Part of a small language model's weights.
Size: 22 layers, 4 heads of 64, MLP 704 SwiGLU, 18.3M parameters.
Architecture: RMSNorm before each block, rotary positions, no biases in attention or MLP, untied embeddings.
Each number is 500 + 40 x the weight over its row's rms, rounded and kept within 0 to 999. Layers, rows and columns count from 0. Numbers have three digits each. The size before them is the row's rms in percent of the matrix's.

# gate: layer 9 MLP gate, 704x256, rms 0.116, rows 394-460, columns 192-255
# up: layer 9 MLP up, 704x256, rms 0.117, rows 394-460, columns 192-255
# down: layer 9 MLP down (transposed), 704x256, rms 0.11, rows 394-459, columns 192-255
gate394 098:541472456526546490479473512476487519456485571478538524490482444524565520549515519492487558478476395573546482408529511506524589471530492488524462500502518499477460512487429511495510517476418520
up394 100:555483546538480467440515491490518483575405500496493572451587450450466546456509465435535519481524482508537579486485493523493517508510553426526479496463475474485552528534461486472480539530463572
down394 102:436505510501475505535551618522501481509428453464505442498446486546531516529498494528484554418536493542529487449528552479452500478481433497511466416522566499528485492424520454435557448506479464
gate395 100:571555457562563500471506539453423493486467478534468443540515495542588506507505493524503495469503505456501481551380504459446469541556506525526479403503542544462482459560524556526417500541559522
up395 098:526570534540466529551486543484435454457416505579474513531513487619524529523458497460502469472575475545530502498476467407458456470526443547496530537529506435494497557536425486548462478431440441
down395 093:463481460497437488458523499461568484502524501439518480484475485437469487477467553507505529522458531565504527550543460450516555455447517476495453503419514501527535565440479486447506464475494502
gate396 108:554448446540549507576555505562448469495510504496482496452536531511544452508494501456446498590515508513539573470475553512482530453483470536510501410458501453518566447496419528483475515563537506
up396 101:483521475475500508498503489512511515559564520543445450482472478438484538492476434439569490510473557450470557529505562521453572487530521532529541445563573528519473517430453510473519493483536388
down396 096:514449538509464478533477536449495527448487469471467514552498560477499573484458588579536491482446414538518469525478515377540436502451520481491552503438458490480464550484483468530532467457530568
gate397 110:542456437469568541547497469459500501553466494435468476453462475496552481462507501473527535524494468463478521454519479470554485538528522502498541589456521556497498480488533532494462531582511475
up397 096:517508539484543501469560447456500509551529520473422525449425576557414498540477544509444509461417429437485550474560497519500504481488545527409491509432500480480501561551492553561530498509483475
down397 098:485494585521474449489502567534489473464533468539536534539541554460434530463444498536492496433473562477517425494506549547459461487453456452490516458554468468484486475504506442490476470416483524
gate398 100:427509503487539503456509502500513508499471496493527530596534480481497447477524484448472520500511506546498489431473507480483508504516521470533463519601536500534497595473508503480566492493483444
up398 103:499523450529467534513513533544482490558419452559503356510543437465480484466508426506473537488536514465366514485509497502470453456490473485459508518511458485442523490480522514450470457467516504
down398 101:429481538529459513575537527532525548483530480481408483498459509535530502499522498522500449538487510520490491463455547510505476522599545568497447488514471518586451507480495457428507496452468419
gate399 095:481489573464572412444428476508438485516446490489555529491516535460542552471522545457555479523515479541586534462447450505422500557514511488530459478455511544478463484469486479481511502493580551
up399 096:486500628548488467492521452506527529490512511524587535458499489495511549445521461488563515569510437496449528492526529586514478574482488467462482515518542538459486535498496515578506413534525545
down399 100:444517475499547486531540463478527541575534516464456510539595553561474476468430436515550406493472507511421481542485480448583508489425502539513450540460490499529498555558449476536530453460508490
gate400 099:441449513459458517502508567493601529472519478536549544485556456401488498529495590470429470515514552494508496509496555537506497496487504518522544488539585469528529531485555453461499427523515473
up400 097:541466478459500464544523438509556533531459509471518503534494508502509448481441537456545534458500458560459504529525470574502479490524560425474466537481417422485454512558453535488565465439556472
down400 102:497573490557476533467486522566474480487541521500562488489502439489417515512503546543442549489579510462478461521545476554511466471497493468490456475463493531505511529525560479535489490467495499
gate401 099:493417513501512446537537496524504533523506573521429481578483351463395496437463524466470461509548551525460512490562469531451393494518564576527518511486512539451489443464473536483484531486498477
up401 096:489461434470510504524552434462525524538518557490552542535502486541557483491484520485517504584547503429509469485481517496548517521463502520534547444497593490532472446474581545404463448539541476
down401 102:508486429454472457497466433539575563538518524487485562432572542547597530486554451493537546448500383478567509468477555534508502497513511425515533474523472471495508462481485503438523493566503583
gate402 095:480421494462485495470507537437495489501495473504512490472518502529508511471534452514451516426429536553588545543498454451509494538480496429503491570536473523560534516544469495512528517521513492
up402 089:522570524547572492513492413453555539429474512520558531529484475497462539517540496521574511531521500425424458474512499562531524497485542557485543436458547417520514501484547452493440463508486525
down402 096:525488481485487512480492483498445527565507459522509537542493461458503449430532459500492475535455473464577497506496528500515490505571523476472443532480447459529459499535522516448488448508521588
gate403 095:535493498510515560492549469510475498502481480489526443504482511498511512494532480524589456471465520506516533454479458548548573488502463493445490462487433590470551568514505531542506489506492477
up403 096:504480564511537482449504479575543478478468530432562500517439559542520450495515501556525444482457543489492486498591497554443486503533486525502438456478491503520479535589459514536482490556490507
down403 103:571508485502539500418510438471516432480530480513528496560534493549480436506521561516438485549531440534550473548500574501471405480521478492467505471543600515543465403570470542524471483515489505
gate404 102:460532467503411506524503540512513453509531478517453504432524417531559527468478456455542548461539483554496445548514584485540461590499490383525532533509498495389472504422520461536560498491420490
up404 099:451484486495475518464496497475440495466443545551478446516452483510561471479565470496522542589475492503475497512454399576526473520483511483498482540522594474478489525474467537474486483497539514
down404 097:476524478481481475562495556542503527483506463494421420433471455524454504446412487450472478475529552530496423514507550463542467540472515519518461559524430545420511472549575550498524518525427492
gate405 099:491436556484485492460488438540420501559537483468475567538514537566519485572486525501554501568529411479568434515514488447521491470490535461453471509539542520531501545494513494451502520542497568
up405 101:451431482460492564493518501526520512539452545522528494442505508470531518482528504495472460561496414449435451459520561481533465406468566504470515514546451518495515533523508458411504504490523511
down405 099:508527492441527475530501576557435480493478470516465548479476523522527491475617526522493491457472492569579476523546473537526559436456497478449539542395445510467427433597487465464486503465426510
gate406 095:492530464490464532574550535520526443530519526485486517504506521492556505463492503427496496551542491528463542515534536488526532493514500506427453463517481437518500498535445465536574523450423504
up406 090:483584443443481522538453568485512494484593509497493487558528473472514496468496573470496434545521551470498439548534550479563503573528526592441490538549448456501467462544522477581542539439501529
down406 102:555497570489516510398509462444484537506390387465505535549487472532437536536555456543504459450464507522552535407483474528482469510481544485510603522470560540525456521471597465474427502533472508
gate407 096:549493467452487570471406548499471483456507415494457518448511580493489510526467463472469459516514435447466512517504538517512498514488524502450530518449491489528484567493520503500548569520441489
up407 099:488507548513490521518520512443449526574535564387462488482502501539473471526497469514449462518510446506500473494565485541551494386463561477489500529493458466511561495596560530383528519544444577
down407 100:431523523439502492541515531521463480511517531474485540502480495533540476506537498528465574456473547456521525494432502518446539541504486399548446558506524514562579530449523527564460439531512495
gate408 101:436487538478573553502563414519543476486489497559518523554504538456509494477481557466511547539460421427565482449538512474507467504483519481461452505489500456560543453532489446510476554530539567
up408 101:541481502464474525488423497464471432460476419485500537502524435512508514477499510502483434506588499591485577499494469543394477517468526495554544509509424509413550502547476473570542508500521488
down408 097:447525556482498481496498459524535501542428573515498464520499499504508502511550535470468501501433479485503515463655529494590516521520474466439500434471535476529426474502524528482429536513471512
gate409 103:487448494462493517496478540473495527545561551434522486535445523545497505491511506441520566445528524493555519435458484519469463454516498530462487426445469525498490489581506492531458491487465510
up409 103:515488553522457547483406510489492587582439508458455488510501499492499553515515588469569528487429562495451542514462536522531490489550457557530563513397494534557501505555534515476519451490401431
down409 096:425504440549552379472549514463482435424556486500513438482517509459538473476435405473455558571516419519556447534505564455496502492477511494471458495586395515454489598486515532510510489507514546
gate410 103:467437538487490502477538458515521489496554513478522471529471546602438467516463462512519484427535516402495492496542569516510505535511472554514507463531502490521546507488540497445506599595545498
up410 101:501517464446499486520498590484460492521499480529559480525500467479480448443553517495446568525474486490462482481531510566504441502476526483456475539423441476583489485500509527493458493506545428
down410 100:499453496537493532526497480526561510502466509511498595580494508455471520574536550485531434464529508512524508547510572516516542461485542615532448393545521420442506538469474554524588427494532521
gate411 101:543520537530475509546470465478510435486477503463435495563452577511540491548481497519508529469503533478470475552476567516470477472489497500422508472483497543427439488579495501507535460495423456
up411 101:547513548506492540499507493430516480503475542539551548530442585512480505496462458450541505484456452378545515525522506548484457455511492484495530438449472487495405539460503503440431498574480453
down411 100:460484528499453492575529542552466470462442430487429429616495610558493483505525498574506454448556519431492490470487509563475488516471509492530445505542487533395491519557442475468481448439468508
gate412 105:505499549536507551528558519459552473482478548457483521485470513487518522522572500519459536489549515511504536521514513542501533435523542530502543487578550525531479513389525518536473469415484569
up412 102:488492552518523571467490495450482419496503501467433548503540467529464546433491535440476536460447489488517484474484573549558526471591516552541532520546501437532545504572501436482489442448457519
down412 097:489448403497489473503513465466491494472530527539471508469541585477500531464472504503503538563555507554507577549415549529497425464553524553515516451520525546521509496491522486485545422595523471
gate413 101:597564534503482486529528555509492518479418507468511500518516511488524512460478519545478488513501532514467513600533474552479486587542510486459503478561458517515529477492512480496421496510495520
up413 097:601539463561445525527535542498544550456591518470509458529413510499527506540523518579543526503458559447431474512541519545514562524516539522594540436483549538477529517520551507536466482461502440
down413 096:490513462439469473497539436449496450555468512510597504573500474472479510461558482450543499412485465561559423492519456483464528475538485436465503609502463514518457495487477465532524449537499516
gate414 101:528506494532504469534462552480437471447510527527546496444457590549465487546523491492503532535564461550498497537506424451522488520461511515522504506529444525464562563447410523471437470436530520
up414 096:524508455546569451480491528445482521478571559498517470630509507487535528523454519460531525475499497535469457539618543507533526521525510469476457506502461449488504512500605490497510504468514496
down414 098:488517537509524523590497500477546469542488467460473526525540468529509524477521495508565509468480556484450505485585465492469507580578448480548437435523507482504497415516515487534489453461520499
gate415 091:606531562455511460478464489509525479436555468505480467425539425536554473538497521533505473570539433545529500509531514513483466444479449594547510478516490525520488520481510489517536526526522555
up415 093:532460498410529519502518551525528469516477508492467524565437549468506542526550544490459493514461437508498427527498531455505475467561493527499506495546480546500470554447473556534466442506492521
down415 090:521481520602485552440511510538550519389569558538507465568551487492460507494510548444545541551541492496520502532501536520516506535518518567481522445551504521475486481522495459489585440530462526
gate416 100:544495481494530406533505483491503470574460447513436519534437483544477556462488456477513500513501536539530465516489496519481518425514468573448456511501477458527556490503474479578571543472472490
up416 101:501439457515470515520486510476559503476536517460476488486539589503483460522492491548477481434476483466488489472483454495525570565541426507514491438450494477485525518460529479483445418541554575
down416 097:553477487466507495497499466484434472528485451489487505491429430508484578494546498451443573568543556515481526555478483513481450470457488502505504498496492583495478497484444470541513533504558455
gate417 098:514564449492530489448489440504526458499578529462473430472440440513449471494587561512498609522503575407478475450556536488549469541521509559519500497499501459506451485434481480523477471504507563
up417 095:556577477507485476469439495473484560509494436495531450463512529379450452543583484505489518528486511450432473419487496506520432478597502481406518462469535470501538498536514477538504509467580523
down417 100:474480519530483524530434510516491523471474602496419534489544537505594487480454489448538467435512472528525476542508484457477613469454493506534548499503443519562515486505501526524528515498474452
gate418 096:460462432524531504451523499435506449491513522487442453485405487487500477500545516528450507471474511482516465485485498479534419515456551544534508528534468545464497429499487427570542524454574479
up418 095:441431465477501458540473531526488427489523441428479501500472511513497441495521487489498495488461502546522549457513608515551457408545464564587576531501454511529417508550411437470557498440517493
down418 100:473492469502477494512528485441487452444535461493527574558548535492438415503463484543534505561574483479417506527479544505463502500557453471529535486493468457552572514548398474412480450523532464
gate419 104:461494457446536539508503485506428493542538512500516504454486507489526472493473521459501523561509504500548501459545560444526546488485508460496515479447491547602506467512509521499604437555549404
up419 114:542488502478473555427514545469535519440497526468519481470503480558483492473523547441564521378559486514528548529428521556510464563499448527479499493498494518427527475532516461509498515432523533
down419 102:539472504489500519525529504484512465490560554511476530529477504508532449489491470411505528519394442507495471478494494436481522463508479486499540545455492491446461415397560582529502580483452560
gate420 094:512462475448455490496569419538526424480477452501465487566528506574494568507519417547491427589536497432525492449528532495492546488573562552468508479503581534568517592541461534489489469445478467
up420 096:510531482524475571527482448501515453471482523467501469494477467479532458533490535528495486542508474509532438454481485435560526519522531524376544494468470523554489526570519477463530535497526509
down420 100:481600532501468488558470521529525519504500515501500538488465504441510543486488505428487501495529560468568430487487545510516501519419473500506498484528544489558510477522519539487551474481526502
gate421 113:505500534491567520519482530481537455443480553442438425469479483569586491480505475522501476490493549521452468548468585463448519483500446415464441461539496508525439536539524529540509494398474575
up421 120:495467539488495478458471478456463487550513549471461587549531519505457555511482477485526527512467554438501473545512567524499503483456502527485486493539398439488521542532479564534469519422456568
down421 096:488477539522532460501501505510464493486475440507395423483551495520482483562599484470503523480479537519519499526482437431416487538474483529445528491534517518392453518474579507473534560493493551
gate422 096:489478564571474446500530489572465492482525493497540544502460453534410542548526451532494496492542587513474512500507476505472519517494422493493480517453591505485478522502500548479565525487545519
up422 090:492540489557487484533510484543480477463542451478457602507460533466492589529493500494518449523517602464488501418452498470497511446544440492532483547432455492511520425458515456487522530550536513
down422 097:476489505469503492545498510448492499526518460523521497481495527488574416487448520509568520524462451552521496479527517530510467502512522505543534496553324490535518483480454462523499526471468477
gate423 102:499506480472530454474550488500541506495425481475529477492469435505543492445474583505471495498557534524469490485609473610490492464494493540514526501543533490547514496501493568405498508441518480
up423 103:535472513540471449476465550489520427556455483555541525534487521443446491540432445422517588474548473475393468498464422452518510524476416445466521518487536573506497496431518558481509490472544520
down423 107:511476482570496530472519594448528478508486505532476459456495507581499490451456459594465520470544493516529373489515498474562447526433433484489516479625579488495517444466453506479563515472509498
gate424 107:539439572509555527549486454524445484443499553560540456490429483579458473472459467460490488479441507451513466561486526482473491469460449514527515559528484525541547533531465564496454531542488490
up424 097:601472435543503466528485483453527535498491536505481474490503463526546468514503467534455480513495448506499478479497389487560548515551504521487495532545469549498466520459492551441560455475502425
down424 098:497507560522430508555509477516461481475521529536490496558445507412510520491486477501499559446483477496471471442480536490422479564413508438492538471498456482500523486459554484494437588498532479
gate425 105:458454528419448437522474470609490509460515467548418456499550459477537528445501486521504459443538469567481516556527561448511494492467433493491553484516479526497419450559481443486539463528480460
up425 108:530471451520447524458495506533503552471498564491569593504505573479452555554418470481506488560479503586489502458512498526517458523569490513505533547473516422429473453610519480481491514528556525
down425 097:541504539516512471526490518538463512503530471551485496481499526503505493452535516461530512500466483540625509576501593465473531465443465496509455498528502447543539510445569484475520502450536510
gate426 101:513522589475428604627519443479587452448499556497496475531475487481533506483505501532518462448544524499533479590475475514445475538533511518538449531539496493525478518501491509478523456559499572
up426 101:492402498437436478552503529520494478456509612548521475507400423446505536515504495484491461504593501465489465517500432410556463548536535536534558465508511535543546512499495523512518538528474474
down426 094:483516460545451442497519479475516512457542464537522547437586548576530456491466528490507576479515488533560494559475523547492497439469553517482444494497486456515503521473449524471443541472528472
gate427 106:493466457569539444468550488531448562525509603462528493508492505485407470510451486527508502483538506536521489547472499537463557500544523475562486498515508485606475541543492419526505440540452459
up427 098:458507499542488521529510441501530445593466441513489525532523491520530508542522542583493469520455510515554516477471530538444459463490457482509477513521459411573539540555487493505466511475423535
down427 101:517500492487539525487489551493462501457554562578534481440494554468432503474579540492517492467503503556460538510531446512473441487517597500528503501555490486489599469400555435582415457514485546
gate428 089:500541485485484479499457487481554627468576519519499495508535495550480446493576527488530535538516460432529477493536471551441540518537488586452446472471560556507511427506443500480472540487527458
up428 087:527459452466492462405401522518471525514509522551417420470417540499397533402477494465526542465495524515501507484486512550468503492533401523509489571563575440492429500514505516508483514489511484
down428 097:474499501484541519425492508501565446546505460483520465518502481476597443551498550494503466541535435441551466536549527384505420456561535560564478529461467566503498512537427478499477520475492536
gate429 096:502487590547558508582530464542498520488469544538475430493488459506487501565515480480482514553463463503519531529483457467537464530496535552474439479540512463526555543489481470586505452478512543
up429 100:469522483501487498536484518441528560497483521510538464521509558562513508556478534437489451449509498492420482538478548486489449601592512472513491486476509500508560487523503427501492512487568458
down429 097:509481480531500492501479513522485427513465513471498579487494507414452505516522445462524466486519516571570509406498491479519546519475553523483463450537505502478516487420524547525481459582461500
gate430 103:403569462455442501490442495536470546479472469489458515496495530473509579524437506505562421529565520520477521471472494543492504496513507517479432458482556472496563559488545472446576454510491460
up430 104:418451455472527462478475515553493510485527539455447410496539520527497464477462478538515491518518421491395482399511495429460461532518520469508472503499497526443532491529478519528559375505460474
down430 101:517498578503514499505570487510464508513516561483521488504427409430435501529531473526411539567495466506473500528484457518483484453529445443531524544505485498512426565496471520430495606463409477
gate431 101:550480491450484492534551581455484540472467488488456543484508476510483500521385514496511387456567475478552501536532457487469546471493502504564515482459449540472558468513481567412532530540505500
up431 092:520474537526466523563459493459512526471484564490430514496510462450429530483477589434462483517491530479510491512506490543527502467510560463484534518511499580492519466494466513528553500517486527
down431 096:431525521498601508474490480558489432552567522518542515511420503502545480515595433514499535573457560513501479491495510502494508558498471513494427467539521482534488546468534426538551398472472553
gate432 101:441545464544493526470454417488493496497491483534495544520452457464485510447513506508538508532486443524563545501580533517558461514517487452472503457481459457469471485456547447507482482398462466
up432 104:520555494477567474500500533412456487542458551570447457521522415495489509463455542475484512483489492556469555498488518500556514501536547509490484456544456545399476506537510455558535512494442516
down432 105:516547483533442494522488478448520480562497501544482532500496490495511484561534453478513527476527510522481511503521491544491465501520433537510511503483484492465439644546525556463516405469535501
gate433 103:531530492439495455507511495498411523491494495491510497576506497559464515498503490557489438504523462609521536555465497539534482534522469528550475465496535501484564490531479537632506518445522489
up433 104:480569490538494534492523560491539438482526517498512454529558533522457466490503467457530465492492521522466492502483453561457439487528551514471541504516510511429480561539485453570619573519429528
down433 099:510477537505488464499460463492459556519519463517505493496436450515522558538511504584437536548517516481485506466558553487483430542506512460490510523525526466512496513533525486475409477562534467
gate434 098:592482505514480570530453533540499498449493502410494496482491489523463490448484449486500507503481443498500533513495468464540508527556497431444506484555539555476411482533524464536479461464533544
up434 102:513555485563487539468537498538579447529440513523527615492516446489526501485494505409531464412452529640475534519524589497510589510561445450512504487559554514444517453419472472459521492532506496
down434 100:383479577464501467471532526509489446484487484461504482465508500485485438556527501558450444581546509452525465513505450538501449477410478535528524497468520464537510511487577494488444469545520457
gate435 109:470512403494501453447519514513460493553515448511457518513532538460500463478485523498464473554454520437503468500507535536527451538492483434493466444538521458465459513517458574508487445484459516
up435 101:507550478487509482485546550507505515543457592462520519488517477465453501499495485504514486582507486472474480507520583536549481498503541531495539423463563448499556455517494542523462472463480458
down435 108:499485488446422514603400511438567523493534517480471589465507501535475515529507481566488501519499499520544465478420525451508517505570369502474523483495466539556477460570547569520506480489450531
gate436 101:449457523517499524523503495575443473508603487525480541556535502490446507510462432582514495463487493504449508501476478486496558543500515507530521469558495601495478531513491492500480516511510486
up436 099:485479450514448497515507526556482452561509526440439554517519488509535448481552535430487454456545472504556434489470467473587519502528444471523526485496525467477496499494540529542578450479574507
down436 107:464526467533495548518520531552376467513509473501484512524573472496501491494515492542431504527521477534539499460470446510497461499533613495562502507504501512472550532543438513562549514429514467
gate437 102:517516541429463491617450549474530486556472413464505442491485519413468491506413512452377476435485576477510527499467485523500491522511436514530518498515529463495516504482483530583458493452513539
up437 105:575526480552457532500468520459517507562470486528489541564491487479484530446519484438551558504460469521530491545480468499493535473485458543489529483455525438564514504492479533479506467554540510
down437 096:523451444519562497440481467520466489539419507492518529531523534494469497560584571576539512536515528502505527476465457571475463529509504524525533477492538518448526525484544452473502473509470541
gate438 096:485497522490527522428485516448472430458491541561482490467439576471435485486470513480440557488500449437518513454523491522498460416552555508510546557474473557504445489561495551478533450501520425
up438 099:506513500538555523495468546545487454459495585494476481481507440581538544553539575470428492554550502538482480455488470437502483518589538473513536499549521475520548515558449432515544449495562545
down438 101:459480496536497539509482504452464488454445479555545530501530542505513567553482466511486537500448466475525427551414416477504537544493482463478425502557474511439527522564462504455521556550437527
gate439 105:508470520459502437440521542572502524524512462532459413513472525476571531418551505525511516539496532475546495494499485481500519538485447559505463481492487522447476526461394533530500491520548477
up439 105:489492459502476513530517596441461511481433480502482586493571508498524579470490523512530529509511557512440480464491485465530541507504503534511501545547476552479476528540550478510508442458522523
down439 101:519507520539462468461549476526473474577472521538508483468447471484539444486487537495477513469544489449514504517538447562453475459474572470469522474516556416485460462335434518447460497527552554
gate440 111:531541485476476474478542490587527497585478541511494481433543497511511542518507528529546526487563490518460526477457496500551461456547517481489498511450438486431496475476503480512522463497519457
up440 105:465499497493418438552528474474494505457494439454521539535532488440450467448530541466541512477514625465563544539540541496476492442483521535411574529595514567509429513521495497481471547472477541
down440 103:536518497545501499415603417512529460551532581543487530537446463488541446481427463480450457525481445455457461477524525500506502494526480526487497479481491455422512485496529570587496521541445518
gate441 104:513622405497516429485498526515533517455487530436503490606513524489426521490498472486548496473473502465433460500503465474479528544523458561516527475461428497508451536519547536495485473495479479
up441 110:467564460529520485520533484528500481443513508464539582464444515540453499543466489470521505456553538504489552479494463590486543402475529555470506545594478498479469478500543506546419515494566502
down441 104:482463509587429442542505501560528511463520518567492465526425525518527469553430469508436447538543505447505480424565488515466503478528510526518466493559536489440527409526537485550440603534471495
gate442 097:531502455482485452467534526447566531489494506495459486475565454551485573491464518490466460512596596567464480388534504460525586504519537497533432491547464545466570541509481500526444454458537539
up442 098:591596505476526469467511488490476549445508471527556440459498494466547502458521475511453535461522503523528489579473509487532482553443523506500563461558522561454513462432445478600491542488539509
down442 105:563511413533531513493511541482577492491525450570539417482530567525601528483486490499526518417500517570466484617437541499545497516478556540479466448544511517517514533526419559526451477508523508
gate443 105:463539485511462565423571551531525553519498470471492548472429444505462522513523542540449452506429558496461593445436485514479490597501486514502527515464512455494510493460578587521481572502521536
up443 103:468511521516465555452569470481489510529550503522469464526486486550516577515461527476484507519562508420492523527489603499564444479555495474484466531459520472540495449468456504536546551523498483
down443 099:433512493394540469541515458468482495528439511527502524552480463508506494445567517446503463415517576469486501454527408365458557531449464475476569500481503416502481566538502515539434494506505533
gate444 101:440466505425541515517450496518415470541551509485580512519493544484444512544415447473473451474493531508533525514512459528498449565484536550535549433511473510471485502554503488526551472462444438
up444 098:523524536501530449432535572410531550473518469489500462508522551433474501521499600481458552499516555509526565458507547464482532498433459522503467522510557534462547490505416519530495549462503509
down444 102:488520475556547505553479476494572501485523509482510506502518494615481508496559520467569517512471534513419510526496501471534464450487415503509515521521435519470460478450454496579483501497537552
gate445 104:505575481529490577550491573490549481474540501429440469437431586539463506543458430530488554547441495477484498410497546577423496506500468564509554536472455435534510537527512512478484505539489451
up445 100:489539460510543461457585490555490550514437481548530542487522443481498500507546513488446484506496513540500490568459500530544495495465504477502517487501495493528519455545503462525497420505522520
down445 101:471613471523535466549529499535480471470548472498492523435424492568465524461492430525503458548483428486523501462466504585486487463535500625518493551506457463526554499486478548414418526527468474
gate446 107:488461556512492455518428577531502515503568481498501485484518549427488508519488548486560504421548440532486514464538508482412551487501493482499507430444565534526478485470425457554465466448522482
up446 100:486485481533538514512515478546413482433488541504502505610505418503470532486475516522451492549519526455488530492541524579493544489435511531565486470518499487533576515489501485511513495516607570
down446 103:518549505496456480472494584438513493533548504504509409449550557513489515487420585499495465489508439466474508517509629512501525512504515495455485468454482615499548443548497465496451508459503491
gate447 098:526508477477553500469500456529529418488473452467475500517508481536461532478476525497491470515542509496493507498483508453494493545477508495547536507416485445548527492491521499473490539517538501
up447 098:508524565488487490471549485512569550507547523461503528518567468491465531575437489431557495443549563437545475434550507449488526538502432508486500440517517576474460481492486488514452536492525522
down447 098:483449455424523517523453493477484497540492437494496466434466507464504454425496510498359573505490471515497502530503512506452492562482575546468553486462500532471497504519599498484557410465485538
gate448 101:438539497558590491558430500502445461512557549549494589498594493455549499509501505486513465572516486492481475533603463594522551429549549456481459535519486419514557584507504487440538444525516496
up448 099:464474566492460486514500461466552557505495504528557536443479495476479524485511501493470467519443430490519546461462469534557521450446517471511498488524518496519545491496454577484489387493590567
down448 105:523469518532509529502441505564490557489419511506503454476513490430455556491508468546499477535540485453537533478464447479513504438443422548528516487408505509523546527437529503535478474521487490
gate449 095:506479550525522428572512565476441442424525487550462414442480566481414486470529540497531505480444504476579495506506496523593546469482531561524488486468513461542572552508473504488552530470555504
up449 102:512535541534429501552486581419527527439546480595458520474537570453570544514495480459466525500433461513520442521452532500530498450512533462479475552524529465512567532452426496512519560474531472
down449 105:470492456586529554479509494476602533468484517436447533511459507576483579468493491499547509526447454579549556515433547507521467581493480496505478566570557448444447440551493488487483511501502462
gate450 100:490518505517474464481519520489498571475541481484534412531505544518468537581491379511537455489486494452542481537506426521555541459486512584467496497498461503467479496586466544480442485458520439
up450 099:524538406514493506495604463482471520534532555518510487457506548477512487521477426498512551533566454550486533484526453547595548494511527540570489454437509515401519498545489572485434525539486461
down450 095:512458454516419432468526535494493495422486481460525497491463490434528512561447541477516553541512549438522525471556470587484482511505519454526560496419530505464583512518499437528487563519516519
gate451 093:572550446495539517479421409476498426523522546481444523486504481494478485506501473552491550416536486526545519517574503626481540545490545492534527464493566502515531528503534469525536396444528438
up451 097:507549555489482466498456454531495581529547470459452502464513522493449524479546548411528496522481442510464447528494498472540536520490480521560539486451414491483492508532508494469410547524493522
down451 099:519533478467514401497449478539533494524473514569507487571538564504605480561549522465484529479499496550487420463575621525552512514463488513478487478533506475501532556490473506562535441469470529
gate452 100:463454520505491476530508520481484452489535585595465502469471520540562441492525528423405514465535519507519521467491534501467502499507467530587494466627516476470487488487493522503469497496511529
up452 096:476469452609486465485507500483529477532515510505596529511501464478470454446529622475576511503559478561524501503478568488450563519459491507479539523489485488535527513512526495491548539503558512
down452 101:447504534504441527446524493514446487509424494482524478507517502460408528506497523543485497487492442457480504407508548532551476550504559514486569469460483453570457498536514534442557525522463472
gate453 095:560530455501474496466454465486520427465481517487458515444547515475450419459451486475514526546435449489555515628488523509522523519472487530531538498518551485584545537539506512534528553464500485
up453 099:470497476527450557425574522470486465570526507533508495483551422456510495420433501518441464519478558524491466524595476487516539483536438518585449464554533479546529585483532474516449529448496429
down453 096:544431505484519474516576515436488445584509499500523444523472523572535459467523421547449537526406508551493547484519518499520484508514425476564537536438443442500494504525446489510478531547480438
gate454 101:571528465526538565542437489479463508486553490412472485456465505416486522511513567543536541476430487519453552477497446472522529462523530548519487455559571514573422489505491463577495463503486435
up454 099:456484497504387508509515536508487494527576449492472461562469448534483438503493500524507496517496433539476528473523479500492564493487454565440548439435455565506451423510500521538466475525492429
down454 102:464490460519455485573550549559494489490446487531559583511504525464523448536550484601567466514515501548520494549485468515529600480495457464504504507449467508519419492487561550497445525515469432
gate455 103:483521525462477472537485510487533436494508489477427500526472436467461472495522521518447447517515519549491532499467517490485455543499465488520497511476470497463489565512512466504440489482514500
up455 105:487368507472553496552460565514520534453494516513483578533464480563476458553533468550502523565465427541501546493511500566522542520515546500496510525482509606520357525517419466467560460517477523
down455 102:516545408536421432459491492482422511455553525523524452470413446491458445488519550471445544455503529519521530478452529549557474480473520537494487492460532478429544497483528533552452553515425487
gate456 109:497483462521509559535456493531436488466449514503512487472503543485470458493488524575552482540532472483486495526468467502525520451497468603466470558483486501538505455503456444522550572510447446
up456 113:530573499465472516462444540515515491513497520573485506461548440539528573476521471489511577481510525496473535506507515495512500562493479497464482545541437504473487488530496483489460422424550553
down456 104:538443497487448412474499494495530536496473445530453449534438477480537494542501531454491501538506537555488516451563491482454522542470475419468517511481513476478456577489417510536501536527462529
gate457 102:546444548525514465500504473520412488476468427548462534512516435448448498454457541513551488479487524519429534498448554529541509476438552493424567489517403477485515535467434413527534546483507555
up457 100:481420505531543485524499455543496476500481562477543518500503495520430510498518437519545468533517507463468452441471523527480472470532480508538525568461494471456528536438473484501535447482479465
down457 099:508515483481531537479573610473510520471525478549509449518501544502467530521578563551419474584539487523510519534480512525515447503493462527503502477509511516499543503532456512499520543468457481
gate458 107:546555517600468529476472431535407468606438522505486441508504552491501530531453487535461461524510429504511470462446577430489514483475508483410485567466501517471481421439507438461505460524539491
up458 099:500477521471573466535528496524484511485519478486514444495479457506496559476475528485455496529468437515502450500423464433486542443499443483496496387512441463498558492534551555484487490449431432
down458 100:490447437587473514422474464499517481540411533545530510530497532505506456525481540551501441495542512545474463549479509518484541572468495464487526481538533473504494417444466434589485447567539457
gate459 101:487530514513554458400475600508532519481539454483458515473463461469503567462485505498511533475461511433504498472553448542487482507447570471573463524438508460528431544472462524431499533496552482
up459 104:512551495521447455494495538484476499439528506545494528534544502514453542487430487468481542474534532526480591557442513516535508456469557518497528466502427520569439620465515560453566488453502485
down459 105:503517424432535469521555527482456519527517496549502519481548448561530475546511501530502540501495532445499549488530515543506459503523569460515510464525524542505489488552512466552533547505516505
gate460 092:507496461600556469468513488523432445495512493484515469388527485462439477464454478518492482486440525450492512483507464521500514506496483437499491495521474521501484493522493490533505531562491506
up460 096:481452466526456481514521541537479497524481478483500517418472488390411485496482513520535551489466607506516461465520449490406559517494412506528467508595546520458554508518534479494506573530457473